Each number is 500 + 25 x the weight over the matrix's rms, rounded and kept within 0 to 999. Layers, rows and columns count from 0. Numbers have three digits each.

# gate: layer 5 MLP gate, 832x320, rms 0.121, rows 168-222, columns 80-159
# up: layer 5 MLP up, 832x320, rms 0.128, rows 168-221, columns 80-159
# down: layer 5 MLP down (transposed), 832x320, rms 0.0476, rows 168-221, columns 80-159
gate168:479541447560514473571517478483507549453480464481501527469503481525505516505481470478498485525518515515499511527472501513473496462498502479460522466503492480515512486517522474539521512508520512532501528452493479506508496441484497442481520500
up168:495565483520492450516503540520496500506490485487472477496512473519515481529483490519547494507495522480489472502549475510522518448512509490497469456518487483514537488544551454512491509525529483472506483447503539478524475495492515526534484481
down168:454489531504490510507458512488502511422496458513485512551517493468480543535501525499490487426572525489513501449512478518510512503536524493512515506490495476542526511462512491523505488509483499492491508454459445538517472477465494444456490495
gate169:517475494480535505503505524541509523501447538525520482511496481502483509487529494521496489567505505500473541495489524481544450520470502503471495494525474471466489475507505497491499522509482522533514499495520495516533528482526504526482489500
up169:543493525523503457477496491533524533479520499522505499512490492500470525501491475496483509521524503467460583434502480503516524442498510515530527525469494463488472499524524466484502471519439547506493462540436455532535490468509451545483514525
down169:522565514505496549499535522512499528479533510561519505519500529512529483508557481487534487485488516458493495478469512470565518506485475547484471508493506442517517506503474491512507528496504475538510521507503512510511461455498472529475464471
gate170:526460459507500486497494508513494449508507515505525461513515534515503509501478489507483470513499515471499463509499544503522488518516510485508465518491457501509508508497540488528524470498501484568495484500506498498498488534480466493472509461
up170:483474502501541461458512550502465461509483525527525453498531514472517537478485503498524511441519500511504445513519491452509508532492457491505491483473501527494501486494505563499526462488516473504513493504516531469524505483519522492489487512
down170:477479498483507492516527509510512506533487502470532520473436494500560484514480507496549534464551524480501533475475492524510442516466531532475502458545526469513496514511497426512446452488538510516496477551529502520522493491490464471467497476
gate171:509477490486520489537505490485477486534518531487504462529492483488495489512525479466479502477512503512489482496511476491499502506477540507484514467521496520537491505511518486540526463524525522523479491506493494492519507500458497498498505479
up171:510498502439504487524499501519459518471503531478483490516485505514541509495515533487495481506507504497512474528487500470471500514502478528526522447513517471497477504517551461508492482504507537496473492507481477511494536505464518482482485493
down171:482494472541514529478509503497546483469507466526522522442520557500473494490505520473492506490465533498508499497512490509500523504516494513502467527535523483475528481522491522513492501491502461501493472479495490526479479502508474517478511481
gate172:512536488482489537522504541490497483506461499479499539446483521472544485491507485569475499503488449557512500495508511526535458482502472506464440517507504520494486521524498503478475482524521517508449527521503523481474500473520495482477509520
up172:483506514507515530489495428485485549515480488476474463486491464505486436478529506500522531549537545461517492476498486497497536538519517518517484500482524489443448511520474503557525491475474533519550536524500528551499508524521521500484510538
down172:470522499515501549474518472502500492525485518483482469555506494518470517505472538549503481511496518481522503518501480499539492472519476463487456520487471512469485521520525496508523481468471477484546507477520494475481523510518513521492503542
gate173:494506502475487513490521510492460510512466472505491524523465512528489496493493476492507463544483560492469468508500479483464480494502536539524518536566542537462452458445511522537502502527478508512538520520528504511471483502450501514503479526
up173:508533467516559515514519503500471507492526502485537466526543537510473496530499469453497532483512501444480525507460477493512484479508457491490519440528523478525504491512449482543482537495484525468520497471473535500514528515510521510550467524
down173:488501462496511469530466514539482540508502485464497477486499494517463530497492509538491493493510516521522465492512513512490474514484490490489433545481524505473477521496507546506480484524434498511369513505502485509524515474489524501522492483
gate174:495524447505525477476515483507495474518498485491543469482506480524507542500505508548490536531521492475501511476514497473506468513537479506546503549508500502525500507526510491455496504540484530488537482493498482479518490475457521450502537502
up174:531526479480516521463498511506495479446504496457516483487504520480509468514515453521496506528529472537533499515458518478493498558450485483521498535497470534493481489447452477487466492499504493517472483454499535490523490477476461529479499502
down174:539497490471480470553504496477490525516503456465534478496507505488525509529452494475494505494501544499516499501523475481467512524455524535478473532517463513461497504426480464490448483468498453466553515523478542463451469478499494502560502488
gate175:474523515456468493504483512547490523478463518477492491534488472471477481503517476492462460450508464491502488503481497503498492490483496535527473478508490524513500509487466494523476498519503506521486515513519482443510497491489472526522494511
up175:474499494521477465458466509522518517500479505499484506560444520478533502541523512469475487493478482500504466516520505501523519539510503519506482505526530537478530493490458511523528498485517502496528460504499506495484513483501521482541542506
down175:465467528498546476487512473488509536508494492453500512527502531473505470520475482510521491465515510504522494497541484457489513504523515517505484500511530459475491484505479475524494500487499502482413495482509553514476487514484507477507508480
gate176:475496468493502531490516466531536516453512520539541501489482539494512485509450460497511510452523501464503545512489486532459489496530535544509504475467513536489521538506441511490475560510496486538488538520488496475555546480478492499481486467
up176:483500463494527453515502490482471422491493439474503509465539468518534475531526519551525488484502511483487494500497486492472510491524526518488530504532511469533551506501512529438538513546472470479502529519501501489504484527510475488470501485
down176:500533480476526516551456539480475519472523534486551501508531469534501497516458475522505474501475474483541489517528469515496508470521519519529508508491463463521515509505489472475506521534492474503531529467503505509504471507491481492525511482
gate177:479513494461484454533493511482476519549487503496505488502477468507497505529436505485479519491531509460472549473500481443537511516458497482502472525545505519525536523454471458522474518534530541483540509500494502465467487505491530508515503482
up177:458485502532535489514466495501537484526509446496448500480494490558478516529492516489516511484469539527497506492554543499528512520455537491496510502530519484490501490527453511504495516485502539481409489521514531478507529537504541513487448453
down177:506488555505515475514517453513531469541507547552482562483483525504505485492533454487496514533557518525461544536521524494493503505473467544485517500512488521515489493466463514503519490537496517504500465526492540475481462521509523459458484481
gate178:481522520503485482465506456525483485463506501499518548486557527509507531535466442514483502499521433502493537501493495528540496446522472492496516464471488491533531492476519490536502551481509533520501438460525498517499504534491448454478513479
up178:528510478498495562551459510495502491529508514516511482494474534476447510493526538491538483508470508473511519486532482464486557526481502517515498474499499510480516492516462516521499511508472577485502516489529495488487492484517458518500471503
down178:493475489531498534477455545546528498547515514456504490522472432465495519508487550543494467484466534508511505482553453512450498506473533506498488519525521510495517507556528481476532491502506461487483534501480525544521541424511518525536532501
gate179:491515510479487457487492509483535480478466487508507516477512520513472467530489511532496445486548541506528540496503481538524487537572469499501539447550523521546481493468532487530470492477496526457476514505512456490512552452518516501491518476
up179:508515530484530515503533495493498498504475498474533480486517514514517504465495486507480548501466501495521529479536526477497488510511543506495515490510483450556452530500491504508506544506510476492475486489489515509514457454496532487535506523
down179:519487529546499475498466502425502541491486511422584489434520528522527442483499456508466527461479531487497486500536465477482460480480490511470508532480527478492488511504495499520493422498501529538552450492471487464536450505484483511479511514
gate180:469495510471513496513519517520494466497460495543531523439497476508487517498478511501507486502530531555480509454489490506523493530535480489468520466498489536510473529515532510507491513477500494523503503518472575487528492524534536487463479518
up180:472503466559508511504487485500491529471493472527544552484526513558531555532471518542549485478510475522513508495537473481501468490520499488473490470493470468485484482507506521494472545529491500478500530503474508456521488522483464526476493514
down180:528508449507471530461518555456511527521472481495491524516495488540480526520498516509478506510499529485494469500484471497439506513512539531461527486432491509507477532499468526481528494503479522516564476484507494521471504427441461522467468540
gate181:490483464532531491529441528482468509502491504491534503482477511480462455517515455553478470505522484508538490451482491555496519467515516533528522474520490485496505502457505501469541501535554527499509480494507459510501507477513482537505469467
up181:483489472503473475487457467503482515488522486517518508538472498516493551481495477491501519490482480501512492486479517522505514519466497493503502455471489498494517511516508528516537519516502535489447508544495526527530503478532515540488482514
down181:493482519519489492492444504520487489470462500490494501502492531507478487461491503509505513483465497518490472523504500499542498489552489495497532503487495537496510467515469498503506466478517530484459519504508456514527541480502542473551528465
gate182:453503498488476510546482504526472514479485452527474522512495497480486483480450554528466516479547477467513527479515506516513471521524534452493483511489494535519489516526501473517500487475499495502497501475512426508487547478469500486516512454
up182:511470504501500504476514490490515482492518525501486498484511485517483509515512458503498517516481530501463495519510487504525513455486471473504460511499506472514477504508487520507500548531504524491521509522496537482519494518506515483468519515
down182:527492543476511490514492486544508484501440553496507517512561459500520514473497446558498515488521502486476514477493481509508494497497478465493444521513489553503482476499549487517517491509464520507486490470510494486528538496506489481503492495
gate183:555551461504467485553551471541487476502493489507555506490455515545510504498482456525506507514479483530478512479485538519538559504466497532478536481516500532514493492515516485523466488535522482507449537470464464469498519496478502522506502494
up183:498506499518499485478463493493473491559476499487491496500527496495488501498510467499520503503498518484561488489478500557457500518472528485543470515512579500514509516493484485498505493535522507527468523499501513493528542497520510491502525484
down183:524474498509475471513516496515506494535495545508533495510473500505435529516473497530518512504540483519481519498526493489501492506500475474494521510478534508488504478547545475514493452514487508515494540527511447499515457480483532493471504438
gate184:458528521495498516475491475567541451546498453521464485488556487508500480520480502539513544534536512459523511516536506526516525580543451541514562514511493518489498503498527458497514498473515458497490531473518492511513462479523505493449488485
up184:482495486485483532506497524526535505457472522475477542526486495498572525475533508515494488554504509469508470515508465505498493468518501472476525519547479491513472507527522516515492476472484521501510469508552496499502501478515470452498460472
down184:515528493500487542505483488486481499477525470472478450506479554494507482473490501475480460505516489443446483518453507488509512496468502478464475537448491459489500478521527524467512482503521479509494524470471484473524518505491546496508568534
gate185:490483529517486465440490461525486520487441480505517490520538492455507453496481495592410519483531497491478505522499496496517524453486523534468488506555512490492461495437484484516459555478491540486467511483513501497478492528472519446480509492
up185:509475541509494508517490518466527518456456519485492476500477514500468463506483500460453488491512489526484567508497468449533533504480435492521467506528499519561533518473465541475517497483487479526457483476467502477507564488523538492490529529
down185:518472532497469508500494473470553553516491482523503501469489535479488491509495499515494483506521500549490508533512535447494499533494485514512531469472492481556494518508457513493504497483483442513472483465484487499476503515521509490474491517
gate186:523504497524510484494529502485522481474497502521513520505485503520483446489498518486485520455475523514503482455514478498543487477473485494503519515479474469518484484470520506529505514513487506478497529510473505447539547482520495476527533522
up186:469516495513507499454457470474490555544512531512466496485570507465523454499519519520472513475502484493459517477493457481553548518488472482495476487506519482455522483514522510496492520560481541494490530485518477473499502522497494522520467502
down186:454502494481506500468499484508502528538474453498495496478538472510500479514539520491517453547486491479463544493508466518466475477513528528526504487493510454514485481533524507480499535471496480496499545479546499519517475481462493493497502518
gate187:547481517455507516501557496527523473500521472517514457480468525498505504539482473469500538514524507535481507517474502505490443480482462472514483472485496519514536536491570457500528563497512531492540467492474483537522515473504457528480478510
up187:488470496492462520491471515481488504518469477480489471478507511487519523497483454503456509505463479483494465520488486506505484498514500479512517470506455533514485496539447494470513528497461502491509485484525530478511509542505496521497489498
down187:490515559515471524461522536492515498506473518497491539482485497482532501493463529472488537533514454515486540518506527491449490514456509474547492523487494507480488516488472565495454530529494470465561521509494511472485512510515484487504501517
gate188:528486465501477498512483519473466507477514493476489485501510481490496493492523504513509502470474516466525487534534537481535478548506508515481501553479494485470534524482490489518453499494507521489455481505450504468517507489501532490439511530
up188:494486504498491480434493510466500504525528506521502525496444506471492534497474486517559514512492477463540518506462526453500522541469476520490511554481488496526528519529470484490484504505535509499473502508496494471498523504504507490483461489
down188:508487484490502505512482486532519466516527462446548456547475492493550526484479491504496501468469501527485514514515484476492518503496516525474525479484471491530503508543448502535520489524498500503586538535504462486508457509483519502493509514
gate189:475524505449495490502495512538523483502517504487518489466491504470494484505502452477487506494509513499517519531465487521524518516482495526486525510491478557500447503523479486507473514484503543502489535481478497424487506453500483503465509474
up189:464483485495492479487489505512513478442567518457512469469523538560492547480532525508521479469515532500537493523506492486511509474478456485499546493479501484508565417464482526521523468510470455472495490536542527535474526463509542507535494475
down189:535514543542507482483514480511504514526525566517526523489497522506518481500495538474493518510476509519508495458428487502482466487524499472492493473484497460520531500490503484496526455491448465492531459509517463463459518506498447500472540459
gate190:474511498496486479502508466491512490491476496476536496475481497499506495486490508428508499520523510510486485457513510488479495455447478502490497514493511533520525481470532466525461504494514515495483485465484524463489515515491520496479491501
up190:481489469478507518474509499527494527523499505505499525441496536536502537503473520521513496494493481510499517528517493468515513501506519486498474510516460462510467498518461533457505475525532530468512484445449506527501482506508515487488531539
down190:523528504510489518497492480476511527498471491476532498483519473519490520497513555494504492504509513512524492515506503524518497461455506504528547538507531508506493476526507505461505506493481522478523516520495476545504516514552514546507471494
gate191:498501477495530552486495496490518500510537521531562516533554493490463512477523474531467518503561495481489521503519510463494462505506519520456489483505484478513515517470470492532487508526501494462476452511453522539501470501537515456476485496
up191:494496497481498498515504488499461505516500530514527507446492535460482521529488481522487466480520511478494533479473549448504476509508496463490505568523486444538481500462523528518523450537503490497457470476452483507505496465511502476480523510
down191:540481532474541498487545487486530482546549467539532505498502534453499536538476459493589538483509506497524481523500518503449519551455485535507501509532484530536478530505439487476549485509501498504557499559514567483512555511465508541497498533
gate192:506494513511481511489480489479480500485459485542546537505499441502491504542507483494486535523519508511483491484506501488515498470540497502526470488511484522484480542525486488493483531513509526501500505525516489529498515532513490514487569496
up192:499454525471503503520510495558499490498473479472498482551492472491453520493542543446479500534504477480486500506521499478453503498478502490525511491517487511533493510502486537497455503490505466503495483504534470489523486508472515499509506499
down192:528525452477520527501508511495505494497520564471497536537521518520498493508493473506492522509515525479496503479534484503486521519451474503476533453527525498558484493495480488533511486507454499537536499543521531534496507512481516489487502475
gate193:510521463536518504495463481515514484482499479465496503475465516482505440458488497562453478483511500507537498481503474565531488517508466515509489455507486505535535505523519483485525545504464466484513494528514518493483457494521524504493497474
up193:485531484458486491506460515529483446491515494511463525483501512499469502512544483510473475487462463509478499492505450484553520497470519513505482504512443502476508459498456521477470486509499516533513518512487503494478503491483507539489525528
down193:494457479524511473514515487510491508490477558502515509481519483497526475491497527486547479495509487494477477504497503493501516516533491528506463494501521514474505455509480462504481516523519484455612495514493556482519478491555466540504506531
gate194:526543487491500462475510478531484513512481478483505499474503493468536501440508506523503484529532520498472497509534505444508490507507514506486516503520508510479472445516478483524510517526524521506484529461512497514487477506515496471507486527
up194:512532502528496460521475517468481506516481475467523488525491468506497469495490494517492540525461488478522484461484481489538560516513493480466497499529529532532542514515499491495534546486533481472516504496510554504480524517470503489479505494
down194:481474536490500517538518504510496516567512499511483468542521476468509499507512543513493495458461484512479478478506476516528483516460473527525469458550490495511516494514547489499541501495484508493506502520498517493530491481537558508508512465
gate195:506499482518479507537457495504465505537510508506480549518517458492501524492475472496507511489540503534506454466533531530531495527507484566506468526525473538462504517515474530466497513490469541500522492488482528518497535531500562516499497495
up195:474483455483521501458502453509529439541469525464512489500500537523498511525548496521534464526484480504541520535479461478479494514512496520464494488485534469489507519501479436447457509513500497475471475507497489462504497504517484533519455473
down195:495488516482541464518523504499496476510496491498527477497466515524526492506539517480493504488517534453512493505505486501485480485500499502530536508511489485524480498493516508483454471529539461474292517534484461525497490478518505518536470497
gate196:510523500511515498506525506490504515488502504482466487503444514471502517503486508522535467477486518512489497519484497507495501493511548492497523464511495528488507534513506505534464514518481496486534488530522483488523497478505523477525507508
up196:474483497521496524508504513469474523541505524541496504487527493519492481517462491470509493502503491503467485498505479550472498502508455481499501487518500518490538486461509521498515502488518533506500509476480468486533483500516494507472495494
down196:519514489482490501447520477495490522479495505479482514521521516465482544495490483539545545537524512532489496514520510519496530467497496510486540527462464517501460536492510508491514523522503464500461494529488498547492480465517530481488509480
gate197:476488510485526492512515450470531528505461516519498482547532535471519544472491463534476546472531515505489543543515441531480534485531516484473536522537500503486465516516479509502512511544476500473525505493530487500493523489451522430493518532
up197:503485486517526513499497454511522455471493487473522539506487518506535517522558527510547581502499494504503494485525534502527564531522516504533505513480506475491522492524492475499512456515409496483538551480524547527485484508515500491546487517
down197:541509487507525513503453445524507514503530538425491464505474493454505466502488472529502534451516517496518443482478528485490506487526484542498507487478462512500495526530483560510522511518528507507517500460484493551502499501527429551545463510
gate198:498531474517500500504485502523503516478539513486509439498541548505479453496456550514475511535530515478521477479499527504498510488482497537540551480529552509470523476519497480539523506488482496513536505525534495487489522496490510503530553503
up198:472506521499557469518534467523497505539542499552483477517535437540538495516490533485474514507484503516478499489505509479530497522481511482455493490545483460505512503469483443554508445520476487428473559516493482483509516489488513473481462495
down198:475513505478509471511496545490535499506502487497499533503506531447507491490483457502498510501520515520553528459505500510496495478563488496514504461525548495461504442492520546506473483517486501512443496471495490511478502493541514468489480496
gate199:488461506485528490527509529513495473501469508558544500451525454488499526520480497527525499560542481500521507494492478501522538509547510486544479515537514487456538485474527529491502480497508513490493488527550506516486501490537463466501547488
up199:513538558490543503501516464494485506512477499500516487509510507501503482498494514546490496496454492515476499540473495488518504483511502501516524476533493468521509533488478518488499527480519543519515476494480507543519445480500519457530520483
down199:484517491500481501450484490523485472492508513511488473500521516525518525483528501539510494496467475485488495538477506450498530511555475477491520508522499472508495458457503466541507546547544507509538494507471458474504483469503454464546473476
gate200:476465445500423510481480492515534483494530487491530494480540486500512481504443480500535545504461543492483503482473492510530512483510467499522501471503539510501504506484476500459471470512504504529538517490529527491527543509515462493469455532
up200:479497462500506470517502530490512497474475510527518515471505507492466513522473523488490506499525505516520493532496520493497471484547462509552476484525475493507514551515488521511506494485521498523505490534497502532533511479477502517485524517
down200:502515539518483483506518443518493490445467507512478501509458501518520509528479516508484525505488478501524517476510494488508509473534510473473486504487513472441493507518473491502557501511503502532555498480485524492510501537480483488467510503
gate201:533473495483467499510549479497502506491485520491517496497501471533491504495458512499520507512527498512511481523514519508497497511472501492492482453514445543501530513520545478478495479518499488501460504521479510470518485516436479486493484486
up201:470495475478520471481544520535503519495564482466515496472465560483495517445508484498548484464514509454516508474479537540522505523494503525503505466523487516509444523487483466476499477484569506497506488522517496555506475501489501541472529525
down201:492474451514502479498490534442485472530543499468529502481517534505510491490505500449526519529524529515538491480497529501473471464509506489442514488540483509505482532509510485518459490474487486487500500482542477466533466515492519505534517524
gate202:464507501504493545493479507517493494517505494463497506489479544467495471520511487525477503525507501481482469513463484493491514499477521490533508488510531525514526474486530477475515502504515527496498459478488458489509508550473526492473498491
up202:478474519481488544516501483504518506465474513474470528502495488518520468511478474538487535527526508492495478503552507485501459494499498461482500526466492499495490496504485476466527504474476488499472492489478500508513513475492517505468486476
down202:489534518519525474506486508509469509553553467525535514458502513485490479464507551500484499553528508512545503498494503471528495471505499510508499487542497492513501454533507476546514498504495518557491500448514473479525487524495478510566492502
gate203:493522505518486453526457522451537478527523483544469499507466518491456497506509497523471494514477486463514485481479512499483529530511474489501546491541537549498514453521512479505499516519463505513481491497526547516481519529496456541513445474
up203:544518554522503488486492527506523509511481510542493472489493502496444505511456474511492528508495498540491500526537485573451473483471434517501459493538471499539479527534529511443511466515498492527533514462501455561469519521541476539501499469
down203:495516509485567506469514495523494449502495512501486463497479488482501510477506556469516496525550500531502522445517532511512478509514482513520494508476481462532481492525490488539482502487440492458554465468506465504470526546547539479501469520
gate204:507519480506533511485505496498506502489500498510495461482493506476501501516506504502528513507483524488526488518478512515520510480510490524467500476506475498521507482505495495501511495489514498480491510501492506492508487522486484507497487533
up204:502514522530513483489486500504481519469478462496479509480483506495469497482491474508487489500484514521525499500501509483496514492515479515496512523482520481481507492492510476498498504496508498489495525507484510518503485490511517480506498512
down204:464488524492512484511514480492519513498490492485492487493486492506511494495489489490474489494533507501476486483500519470461500500491527468532487503474487489482493511498511511508469532529483488490481489510503515537531500501505509507500488496
gate205:486521494520475473529465480533502443505477503528514489487530487497553503482511477569487541472493494504460519515503531463480511517474526509478505473515478501539535493515511484495514556503550480536520532481488499503518461524477502529465502512
up205:475465453516485519498498496517508536476495508514486516462534521522496527530514472485507483499491490506505495490486483515526505524507518501479515540530479511493538470442434522509559542561472519522538510501493482480520536517569516525508538535
down205:500480494489475477498532498490492532471501461491502523534475561512517476452537485491544527510520507489533505485533529501456537518537511476539543505555550503533478522496471524504507489502490518491411545503526512492531502473507486523496521463
gate206:522509486460517522531481507456510485500490534495518462499492514518495518513485553478478498511517543477504514496480464515491475500497463510548461493490514462499468494501497527507504479496468495514491512518490472495512478513536468521479537510
up206:486527503502544478502490523485480492495521513478513479508505529512502514477512513514513529426478534531495528501495494507495488513493504481522489504515520496490489456493569509500493506513501509497536529540488490502497483513519492521485508481
down206:473511490465513516524498513499521490533499538512526471499487495511469539482512499500545477537451494485486493490485520569509496503469536497472526521497495497499484546487462523496487487530476494527500519538505458520559528505501547452476483480
gate207:548537502411499511570506509536471510465485435469518520520535484508516480498471522524478523469547469525493489445397522519473538508495513484504466492530560469471485490527480511483514531530448518524537508489485542454469479458489500474520539500
up207:478451533519472462500490493496504514457554489509479477490505512472541448485475508482513494496515549516521480466498440516438421494523469454483436493525500488529475518505524491516473501507516515548536490501458479503516487496505459491497483515
down207:519505464497470474539481475492522440537497490522461520492527521461529482536485499466492506521517497456527506506503512484493538482505493486491473500513500481497479519464511546541470494470531565517515506533514510469485524495502518520521539471
gate208:510489489481498511498482523500496502510543530475506496486510474511507481470501502466481475472500458516516471473477529521498497484510516535480484505482501502523533526535505493498512473533528465490509557522448493505510501542479510478503489490
up208:514517439502453507475542501526487517473450531516492496532510532545485479526474488507490495492477506476517509518477543524517521447495511510497504489496488448568527459468509532480503528509511507534510494504534485499499531486509471467495492469
down208:510470510525522489448510518506437500465516531499508532524526507504519489536484519496500520499476490511495466462520519490472504481509535537501489528470502519461503533514492470560507472520484461496520496511489509475506506501477534508521490471
gate209:504539483500491481506473512493468469502470478522507507489466462462508500487468505498481508516528491531523482526519474562500479513528469493483548516478476510520499495445501424536518488497475517479537543530519462492510492469488468470532531487
up209:489496515535516472563491492528516495485494474518486464531508493504516500480507508508518497488509461534499447531449497516491460395543494494555447516525518482540496503475526439449501533463522483490480468487575517550488505480492463498528524520
down209:484514485501519498565490494482504508464460491507520520504546494489475473497479532517448507503466489539493451531492535482536475509524487491527481528492467480513478539506450519528501499515480497486518486486513466478521535478487470491533510507
gate210:490457516542515482518483512474522487504541483470492483474470532538498507484513535546485487510514506477511460470549503512565481468491512510544520521479500519541490508480506495507516489490523513491502525510499546465470554453475520511518503523
up210:503546519535526495485543502498475501512527498494529433486545514550522499504470466514532503503468490458510510470506511528523480538487525476481510424483511533467461506484506489506501526485461509458511454499535520492527524535515451463481526519
down210:536527459519475504493505468504520520520507520530490520481468474536538492475491511513570441500488456493486494500508544462514526490515526478465497495540475472486490483519506544504503522497499467519426529527485501479502476515477504527493553507
gate211:505493515489557524447494490521471506452496483494520509509502490511455492456466554530510565505466495475512516504525515546523488491479520546466478562504505500564502541541534530546528458501531549495525502494486481492535520468563447517485579500
up211:501504466551485491475524470508479465471517515462471496498516466497505503495489451494522553469524459544486481455545460531504528494520487506490513538493505510486472569530510524469486505554519470524469495518497451496513494467528533463524500501
down211:494557476449488501514562487490480487475497457492526481451471507537523509501515484496469495469491495448502497506421487550463525457471490512540502466485483495534488532496497490521479583534517494555460519538473470478528526506514576484485473484
gate212:504453486506501504561548523498462504548553467481473529431481522518457486471489480524509533508523498488521509455486489523480494477504503506477507549476530483533511508446489468518464558491554522511519567494532528470471509508534471504556498506
up212:540512527485493501518486441536455475496500493508554508487464483501528479510557471457483484542508531516498427522537481454565446494518526488498474468462515548511537504484505534563458491502484485442505510508482482515454554486507475546486510489
down212:502483523481512471437490465499500471507544468504495507544540482474523555499511481498528475485504522469523466505450547553423524519490511513564513485454524505523490493514528513479508522529558525477503510521439502485488497505481490442520485482
gate213:519464503530493503469473494528498486475472471496485489527504464538456480504507468520469447551521511466512484487536525474489473529535457448536525501488482496483495503505481516503482519494465482408498577491523493477506513509534481503478531533
up213:488440510527447512524502476471511520483543491520511501525493498480499408480511500486553451511499484469515475521546514493483478508514465485511473513475548507528538507518502483521551485541518530507432542522500511532534517516525512496517507508
down213:498503514480496500481508511479471469445513523545462535487541484492433468539518479477538526482505541535525463545509486540523499542520452495451471461472494523524472473499495524495483504501492489507515513516484530532514493495550510541459471512
gate214:506546496542481488524449454505529545522504519541530545496513473468486462521528552529472502484480427479497535557524460496492520454485457477518530489495500507490484471554476477510532504494475511511517542495491481505505510533467516523510505504
up214:463514507503512497462492528519495442505517478520511469441463505490477571486522551464534516499457518493525480521546538490503525524536526507528504503467451493497499513466491531535519458486530479523484487512510537508535516478537494497458525520
down214:457505481455493492511485513489489500550491500464521463467550483544504495444469498523476456504457530479468468465497497498536473478490516530471535513448505493503505446507534506465483519509497443514494475560473499483473486496550493533550538548
gate215:522500572508541485493495501511488486540508437467480510502453499538501547532493455508430525539484490495497506517479521487487554558514511521483501495511520493464484488501542492527512504448497498481471474521512443489524508534469474491447487519
up215:532525510541559513524480460479504516535521476513505543506471495498522523479463507542496502502493454471474483458541485474553529484484523492562437496483556537516519526493514470534469490506519530483495511479484530525488454468504479485481511513
down215:494485510504485523528532517525505500509517500473497524493449538487531517489519491513470482483429555501549525460481509510480504555523459526498505502484495459497470506522500531489480487523483463530460509514495525468538550499483507535494498483
gate216:533506498557499513468512466483446533501470483477512512485523498468509540499529489520492502507477504518525512490470480472507469488496517488513525495501514468500503562526518524506502535488498487505448495518450508486508515521536553514483495496
up216:502469454496525515533519475511501460546493535505461533470469512484483483483514493481510497504524491496490511490464529509477513489475503522486501554507495514566517499476491459530514506510510506479515476528493509503504493489447463509498514495
down216:464491442483514479487465503492505442486489456506534531498486526521504498518493520554526542512506456511532483508504462526512544522486508456481449514512493504504499510502509473511503524526512512537480483488493520506487516529477501547540473488
gate217:513474531487475491487473473519522454548518494468524526525489496518541485523484500532539461491498537523499498523493493526501481496474465476525497497506525483435487491500525525516482530506462528441519546463485489510509486532488477472514500532
up217:482500513467518528496514508498486500501520512503487497472489501575512495485514508523431478540534530478464523453487498526524507490535493452478542498491513467554511498469519516467483511488466507469536469522505484511523512498495470526503492532
down217:536499509486493491523496518542476513482486467499491485494445495525494551467532484507469498515483493467513517519468496510535501490510499540500498509430487511470481540523517508538521530515514429485520526503505575507509488524459444505514462503
gate218:454512503481513515553484558476513463473513492541489504493511484529491460444509506486446519477491512470453584551488471501495536520517443514477522511514462531471496485516496471510444514505515474492490506496472532489476512466467534475492530503
up218:523531499509510500469498497437531473485462468540498483480497524478468496504457490520509499477506501499448519551512470465521556506488479473575479500513484532492532553480503475479505523502467461473506513480493474478519490474498529537530512530
down218:480493461487522511496512486493512513522528496522458517485510491539511503525480509499523512438539516490470517487543536490496499490492528478510482498511469543507459548480489496459500528510560489518514542498464502532454473492524480461508502516
gate219:477489519528518504529520531554511487533486577522528520507503475497569483551518492497542507462454541477467497467516507533484487516488462530480532488503490534527514484511497467544513547536449471540561516466486525531496519529487461485480523537
up219:478524533494467507471493529493472517533511492522521464463512490487512521522483464509517491502507519542509500517499509469520464468468539475479529490479512480522487487485507516494481482532549523492502483573531523505522473500507537504485482503
down219:519497490452468497508467502492534520490457492509485572519503509501500501492498481505466464489495534481503505493504495531510476458543527488500508454494483456481461453541543515478495512550546525495487528527476533482484468461502482483465532491
gate220:521491476454511522536476473552466501485551504537520497466450505464550448503493463550478447466498488502499500482463500472511501506491497491485450550528475482471465525578497487529502496517449488530524500504530457518515511481466504497497491483
up220:501499474455505540494502499515508507516487454496532505497525474478500480474435491478486516494539514525495499507512488516523499534542485514462512538453492505490533531512511462546493493456449455510500482495497540554485516517478522486477494509
down220:486512505489497510525492513485489456495462532447513518488479461517478495513516506531494477526537477514561478499517509503519493515517506487484524453458469463453491456491549490530510541536477503460467537504545486531484526544455513472487499479
gate221:506543490506484472547532486530500449478539503479482505523445495514489477479500462481501476518504499483492544502516497493520483500537494501513514521510496506528476524540495515539486494531510501500462508498488464457521556521539517525481480520
up221:524496476520502524504456484510463500483566526543509485481513453461501491516513487494523454517490503504534467452522510516538553508517521512536504499491479459529479475517502481475468501484484459492508518503524496517494492544477452502507521506
down221:515512493529511511543525491490527496488501469502500540478501476479487482501510492495521502515517504522534500496570487531529489478501512534475526507566509537474489493476485453493477456484496512479472505536518497476475573494499540482515487527
gate222:489536539480523512462511531517562538537507464509515515488488508516502486603470503515516516515472496466475483526524496494496508495529508531501502481498532516498469469437494502497488464493516511526496529506465536474501534479489519490484531523